{"n_layer": 24, "d_model": 384, "n_head": 3, "n_kv_head": 3, "head_dim": 128, "d_mlp": 1536, "vocab_size": 4096, "activation": "tanh_gelu", "norm": "layernorm", "norm_place": "pre", "norm_eps": 1e-06, "positions": "learned", "qk_norm": false, "attn_scale": 0.0884, "bias": "all", "tie_embeddings": true, "parallel_block": false, "init": "uniform", "init_std_qkv": 0.026, "init_std_o": 0.0, "init_std_up": 0.026, "init_std_down": 0.0, "optimizer": "soap_variant", "lr": 0.00273, "lr_mult_qkv": 0.5, "lr_mult_o": 0.742, "beta1": 0.95, "beta2": 0.99, "lr_head": 0.00552, "grad_clip": 2.0, "warmup_steps": 200, "schedule": "wsd", "decay_fraction": 0.752, "decay_shape": "linear", "final_lr_fraction": 0.0, "batch_tokens": [65536, 131072, 196608], "seq_len": 1024, "doc_mask": true, "z_loss": 1e-05, "train_tokens": 359600000, "steps": 3033, "dataset": "wikipedia_en"}
Each number is 50 + 15 x the weight over its row's rms, rounded and kept within 0 to 99. Layers, rows and columns count from 0. The size before them is the row's rms in percent of the matrix's.

# layer 5 MLP up, 1536x384, rms 0.0816, rows 1496-1512, columns 192-287
094:34 56 31 59 43 42 57 40 52 47 37 97 29 56 28 71 28 34 71 41 33 53 36 51 00 49 54 33 58 41 50 45 46 48 51 51 66 28 44 50 59 63 59 48 69 42 60 52 55 80 70 57 37 39 70 55 36 43 69 44 62 37 57 28 54 33 46 64 60 33 70 41 57 26 34 48 66 56 26 42 49 66 42 35 65 50 42 37 71 66 81 76 56 39 57 46
101:50 30 33 80 22 48 46 43 44 48 65 49 40 48 66 63 46 38 58 44 65 62 42 36 69 33 60 41 53 54 42 52 44 52 73 68 29 54 34 52 39 51 51 39 22 71 41 60 28 52 38 79 86 26 41 56 59 50 24 12 37 53 43 54 61 53 52 20 80 64 70 57 46 39 47 51 58 74 96 46 48 56 69 47 00 41 40 51 21 49 55 54 59 53 28 62
093:35 75 69 21 48 64 45 17 73 57 45 42 27 36 60 54 37 59 68 55 47 52 34 32 66 51 74 60 59 60 69 50 34 27 45 83 46 60 46 63 22 31 51 82 49 62 55 62 40 50 45 46 45 87 68 44 56 57 39 61 49 78 27 55 27 67 61 54 51 61 45 31 51 72 61 59 53 49 47 51 42 28 57 31 35 69 60 54 45 64 62 56 68 56 40 66
098:52 38 47 30 25 56 35 46 51 68 67 46 42 33 40 84 34 29 45 44 42 49 61 56 61 30 52 49 63 50 55 65 62 81 68 41 44 55 60 46 65 58 12 64 60 37 48 46 20 61 29 42 53 38 59 64 77 31 58 50 53 40 30 78 62 61 62 41 52 17 38 54 56 29 46 48 52 55 44 49 34 46 26 68 55 70 53 50 49 28 56 63 37 49 52 55
104:55 74 34 49 42 43 34 68 66 58 41 54 69 74 57 52 61 53 55 86 60 57 52 56 53 42 73 49 39 41 42 53 29 58 37 29 34 35 48 69 47 55 50 44 66 63 55 60 69 60 39 54 42 43 47 63 41 36 42 51 32 56 45 74 55 40 60 56 55 49 31 44 53 62 73 81 44 49 51 48 18 45 39 65 08 33 37 44 31 32 36 44 55 65 59 22
106:61 50 36 34 51 52 27 32 86 60 72 36 65 59 33 63 60 59 79 22 56 44 51 45 66 40 50 45 51 86 79 45 70 47 47 76 55 46 58 71 34 34 33 20 30 59 42 47 57 50 49 23 28 78 39 30 50 52 49 38 70 58 79 40 53 71 48 61 41 41 67 61 61 30 36 61 66 70 71 54 52 43 46 45 69 67 43 45 23 50 45 66 43 44 38 67
105:35 36 59 45 39 48 50 46 57 70 52 78 47 80 62 38 45 46 42 28 29 64 66 43 61 46 50 58 81 62 60 58 78 36 37 71 47 56 58 33 34 43 49 41 55 40 48 45 58 59 40 37 72 39 57 50 55 46 38 57 50 59 66 63 45 72 36 52 30 51 49 59 35 22 74 43 27 33 61 54 44 31 44 53 47 39 33 40 55 44 32 51 57 48 59 49
097:67 35 55 43 72 50 66 42 28 65 56 60 73 36 40 42 50 56 68 56 69 73 46 35 42 19 60 64 65 24 51 58 65 54 26 37 47 64 41 52 55 49 34 69 59 49 44 78 45 47 45 57 62 35 37 53 34 45 16 34 71 53 27 50 55 42 59 52 51 42 64 32 34 61 41 35 70 31 51 46 56 41 55 48 78 67 52 44 56 70 55 52 51 46 49 75
092:41 65 43 42 62 74 55 45 41 44 39 47 63 47 62 50 65 54 52 26 55 43 31 46 09 52 47 62 70 43 54 41 22 38 56 62 52 62 35 35 46 58 56 81 46 37 50 68 59 55 63 70 61 64 69 55 26 50 43 68 17 37 49 51 19 43 65 73 39 52 42 44 46 29 62 49 55 35 22 60 62 73 23 48 42 62 48 50 30 43 30 38 47 58 49 34
088:68 50 83 44 65 45 45 42 70 46 47 59 66 41 47 67 32 23 21 67 48 24 63 39 53 49 52 80 49 61 51 49 80 38 45 61 75 29 36 69 35 69 57 46 53 35 52 24 76 33 23 74 76 65 48 62 32 42 28 73 45 68 49 43 83 31 38 31 61 76 19 56 59 60 53 59 50 66 52 51 55 39 49 65 23 88 55 04 51 49 32 78 89 53 47 63
099:34 47 61 40 60 38 70 15 32 50 35 84 58 63 27 38 48 70 58 29 47 99 60 25 59 46 71 42 33 35 52 25 56 43 34 78 60 45 44 50 47 56 34 44 73 36 23 34 82 59 79 49 52 50 76 53 75 20 51 35 53 47 41 33 30 48 51 46 31 35 48 49 34 69 67 31 24 28 35 74 49 67 51 72 44 39 34 59 20 49 13 60 65 62 32 40
097:49 49 47 66 24 58 50 56 45 75 40 42 62 78 50 31 45 50 67 35 47 48 70 41 42 54 29 67 56 52 54 62 35 61 57 54 32 40 52 46 57 50 57 26 67 35 52 43 48 40 20 54 60 24 62 67 21 44 55 52 61 65 46 59 68 52 50 41 76 55 29 51 22 37 43 41 53 70 58 92 67 66 36 63 31 19 50 41 41 49 30 52 63 28 81 54
099:36 57 62 59 26 27 72 36 56 61 25 59 49 24 50 48 50 71 40 34 60 42 37 58 34 51 40 45 30 57 72 64 54 56 41 45 56 42 45 34 58 28 52 35 58 49 70 34 41 28 36 51 27 35 67 59 49 46 58 46 27 36 61 39 41 47 46 46 57 60 48 39 50 54 65 62 34 27 52 44 60 58 66 55 63 38 59 72 46 67 59 29 50 52 32 55
098:56 35 42 39 36 59 42 29 50 34 44 83 34 43 32 49 57 28 64 25 54 29 27 56 18 43 58 47 92 28 59 57 41 45 70 33 43 30 46 31 53 75 78 67 37 40 58 67 64 51 48 48 50 48 37 35 62 63 37 63 13 68 38 36 52 48 43 63 48 45 43 39 42 46 48 72 52 56 52 29 45 35 45 38 49 55 50 26 31 53 58 58 49 26 79 57
094:60 53 60 49 38 28 35 33 70 70 34 74 40 15 59 62 48 39 30 64 59 44 36 35 46 46 32 43 42 70 41 74 47 56 52 31 42 73 53 55 62 59 81 45 22 46 70 49 20 56 40 42 78 18 61 72 47 75 60 55 49 38 58 60 68 46 52 71 51 57 74 55 47 35 24 46 80 47 62 64 67 52 35 53 51 43 53 48 50 51 52 35 31 66 46 57
110:23 67 79 70 25 31 69 53 49 64 44 46 51 67 35 59 86 53 47 71 66 58 50 66 62 53 62 66 67 35 51 52 49 38 19 57 22 49 74 31 43 41 58 64 65 61 64 45 45 35 53 58 45 60 44 34 66 35 66 70 40 81 44 63 28 64 62 58 43 65 48 24 64 14 69 52 66 40 36 46 55 51 39 30 45 63 27 50 55 57 65 48 50 57 70 43
093:33 31 62 56 66 68 48 37 30 68 69 57 70 44 20 58 40 68 73 37 63 32 34 39 43 54 51 45 54 31 65 40 52 47 47 28 67 55 18 60 35 64 56 40 42 54 40 35 56 21 59 61 45 48 16 49 28 55 33 68 45 27 48 48 65 69 51 61 26 43 50 55 70 80 41 62 35 44 64 28 51 41 35 50 28 33 58 64 30 50 33 43 45 48 23 24
# layer 5 MLP down (transposed), 1536x384, rms 0.0717, rows 1496-1512, columns 192-287
094:34 86 42 42 50 19 43 54 31 57 35 54 47 84 62 66 50 36 78 75 68 90 53 67 69 38 54 76 55 56 71 70 05 50 48 41 52 61 48 30 69 58 40 33 59 51 27 26 54 67 48 46 44 75 57 72 51 47 41 49 60 39 68 25 43 57 37 48 68 48 43 49 45 44 51 51 71 26 32 49 61 53 43 59 82 43 48 46 65 49 34 56 61 38 51 51
104:67 59 35 62 51 49 25 68 62 47 55 40 39 41 56 53 52 61 47 79 85 51 46 52 47 73 55 42 49 40 64 36 42 36 58 63 45 51 83 31 41 60 48 62 60 57 55 52 54 25 66 28 79 67 56 42 57 50 40 51 35 48 47 61 68 75 65 33 35 35 42 55 32 45 57 64 42 46 24 45 63 42 55 41 49 59 36 44 59 78 67 38 62 71 46 71
094:94 64 54 47 54 60 20 45 54 49 44 56 39 62 23 48 26 85 19 48 29 22 43 69 59 43 49 53 48 34 57 86 40 73 65 80 51 45 50 30 39 75 49 55 62 45 36 62 64 43 31 51 46 19 41 29 50 67 49 35 42 40 43 66 18 50 74 50 81 50 51 55 41 60 63 49 60 40 53 25 40 75 61 50 24 66 57 30 56 50 60 61 21 39 39 34
098:83 07 50 38 30 45 54 53 63 49 74 49 43 40 29 66 47 51 53 43 54 69 57 55 19 56 90 49 33 28 34 34 67 49 43 48 34 78 79 36 32 41 09 51 42 26 66 50 44 46 59 46 41 46 75 74 27 41 58 41 51 44 46 42 77 39 52 56 65 45 23 62 46 46 50 42 74 73 47 42 50 38 44 53 40 65 35 47 51 55 37 19 73 48 39 91
102:42 63 30 54 39 43 42 74 51 44 38 63 46 46 47 22 40 57 29 57 72 75 61 41 45 76 30 53 49 53 44 65 42 29 61 71 46 48 47 40 41 62 55 65 57 64 34 43 51 36 63 54 59 70 66 62 45 58 24 68 46 50 45 80 25 58 35 70 22 43 17 31 51 46 67 79 58 55 49 50 46 37 15 62 59 61 26 29 30 35 28 80 58 53 41 49
103:49 58 70 48 49 34 42 41 30 34 50 54 54 62 40 49 55 71 54 44 64 50 54 39 53 38 44 87 88 52 64 31 52 51 41 66 42 44 17 39 73 46 73 51 60 46 44 59 59 34 31 58 32 42 63 42 39 49 73 51 48 25 39 41 50 49 53 52 56 81 82 52 61 35 18 43 27 42 57 45 35 44 35 43 42 57 78 29 69 64 47 19 63 70 46 47
092:61 44 71 79 45 34 66 49 39 46 48 55 28 59 57 65 53 71 66 44 38 40 45 64 49 39 45 79 58 32 48 50 45 58 48 49 44 58 19 42 44 70 45 51 39 49 29 30 30 29 44 52 79 64 18 47 56 45 51 53 43 39 31 51 64 56 68 67 57 38 15 52 53 56 44 29 43 35 45 38 80 48 53 62 56 07 42 49 52 47 53 26 47 89 50 84
099:66 32 50 64 50 41 71 50 45 31 39 57 60 32 36 51 57 64 63 57 64 40 56 53 39 64 40 71 43 15 54 70 69 62 76 72 22 39 53 48 63 49 71 62 43 51 77 53 25 39 48 43 54 65 39 23 62 41 47 38 23 49 47 48 46 50 58 55 80 56 43 25 29 50 84 38 49 75 28 40 41 31 68 43 63 45 65 43 53 54 44 60 37 42 43 63
097:41 36 67 66 47 71 52 65 59 40 46 67 64 27 52 54 74 54 60 63 34 53 71 40 59 32 28 61 39 76 61 48 81 65 17 35 43 29 50 36 60 43 70 71 43 48 52 74 46 43 68 68 64 68 59 22 31 60 63 25 41 55 43 89 61 95 40 99 41 45 51 60 75 51 55 54 45 50 53 80 61 69 51 14 58 61 68 25 47 67 34 35 63 19 37 45
093:34 45 78 60 58 62 61 28 48 68 41 57 41 61 40 49 86 41 47 60 45 69 59 33 39 45 51 45 53 35 40 61 39 55 38 78 20 59 37 41 39 50 48 67 67 33 53 50 69 65 46 67 52 29 22 44 58 51 40 36 62 60 42 49 54 52 56 32 26 53 64 31 67 48 31 65 84 54 55 30 27 26 54 54 40 50 48 41 84 47 59 44 50 37 55 22
097:60 49 25 52 83 60 88 35 33 60 39 46 96 75 54 41 32 75 10 69 46 72 41 63 55 76 84 49 47 31 36 51 42 55 61 56 50 41 54 60 17 52 45 61 47 40 64 38 71 60 81 39 53 57 50 63 27 35 58 68 52 31 82 54 07 46 71 59 43 75 52 28 46 55 36 25 40 35 62 62 41 43 43 58 83 60 59 61 39 53 64 18 28 53 57 54
098:54 69 60 62 65 55 62 62 56 49 48 62 64 33 52 59 38 58 47 51 32 55 41 78 53 39 69 39 49 49 54 54 53 55 69 41 61 40 26 57 76 32 57 41 55 90 57 57 57 80 43 84 61 51 38 41 67 48 38 44 56 37 59 58 38 46 65 71 47 38 45 56 37 40 38 57 26 43 69 44 34 48 45 58 51 47 53 69 56 66 61 58 39 49 46 39
106:42 25 44 46 37 38 39 35 71 58 43 67 49 46 51 26 42 62 55 43 69 64 52 38 66 43 46 54 52 56 54 42 37 61 66 34 55 57 62 46 56 66 67 38 66 56 36 51 79 51 32 29 41 34 37 39 75 61 65 46 29 75 64 41 68 34 48 58 52 36 62 38 45 41 43 46 42 33 56 58 46 55 73 20 36 69 56 40 17 66 49 52 29 66 43 78
095:55 28 30 42 60 71 46 63 44 51 35 49 30 73 43 34 54 43 22 36 40 67 48 37 47 25 35 57 29 46 26 60 39 55 55 38 47 54 42 51 40 66 76 24 36 50 38 48 38 36 48 59 33 49 60 60 55 53 42 56 60 14 43 60 55 52 38 90 67 59 63 77 52 47 48 26 77 12 78 67 44 50 42 55 44 83 65 62 63 25 41 55 44 87 61 64
096:81 49 63 52 71 42 47 50 57 51 53 76 59 28 61 64 48 60 21 38 56 54 56 20 43 25 61 73 58 41 77 55 58 85 41 41 94 40 52 50 85 73 88 60 38 43 61 32 79 13 53 36 55 12 48 56 22 41 34 35 42 38 71 66 59 45 34 34 58 49 28 25 52 30 69 63 43 53 58 49 35 54 42 25 49 33 62 31 60 66 69 51 74 50 61 36
106:43 50 77 45 29 62 27 60 41 50 67 39 28 33 36 45 65 55 68 87 39 37 44 37 46 60 71 29 32 72 66 69 49 68 26 15 42 56 45 51 46 27 49 76 60 56 52 51 41 59 67 49 62 43 50 43 45 89 50 58 51 48 43 50 35 69 74 47 27 69 53 75 50 50 46 52 64 68 64 60 53 68 43 41 39 41 53 51 80 56 42 75 60 59 62 53
097:90 49 43 53 62 37 56 33 51 47 42 58 27 52 49 52 63 42 66 35 33 35 47 54 57 26 53 41 75 80 45 64 51 49 42 39 57 34 61 61 30 54 38 27 58 57 53 62 73 53 51 49 71 65 44 56 56 87 45 45 57 42 54 61 34 47 61 51 22 47 46 53 57 34 53 71 77 50 65 84 69 69 49 44 34 72 39 68 60 55 64 62 73 31 68 41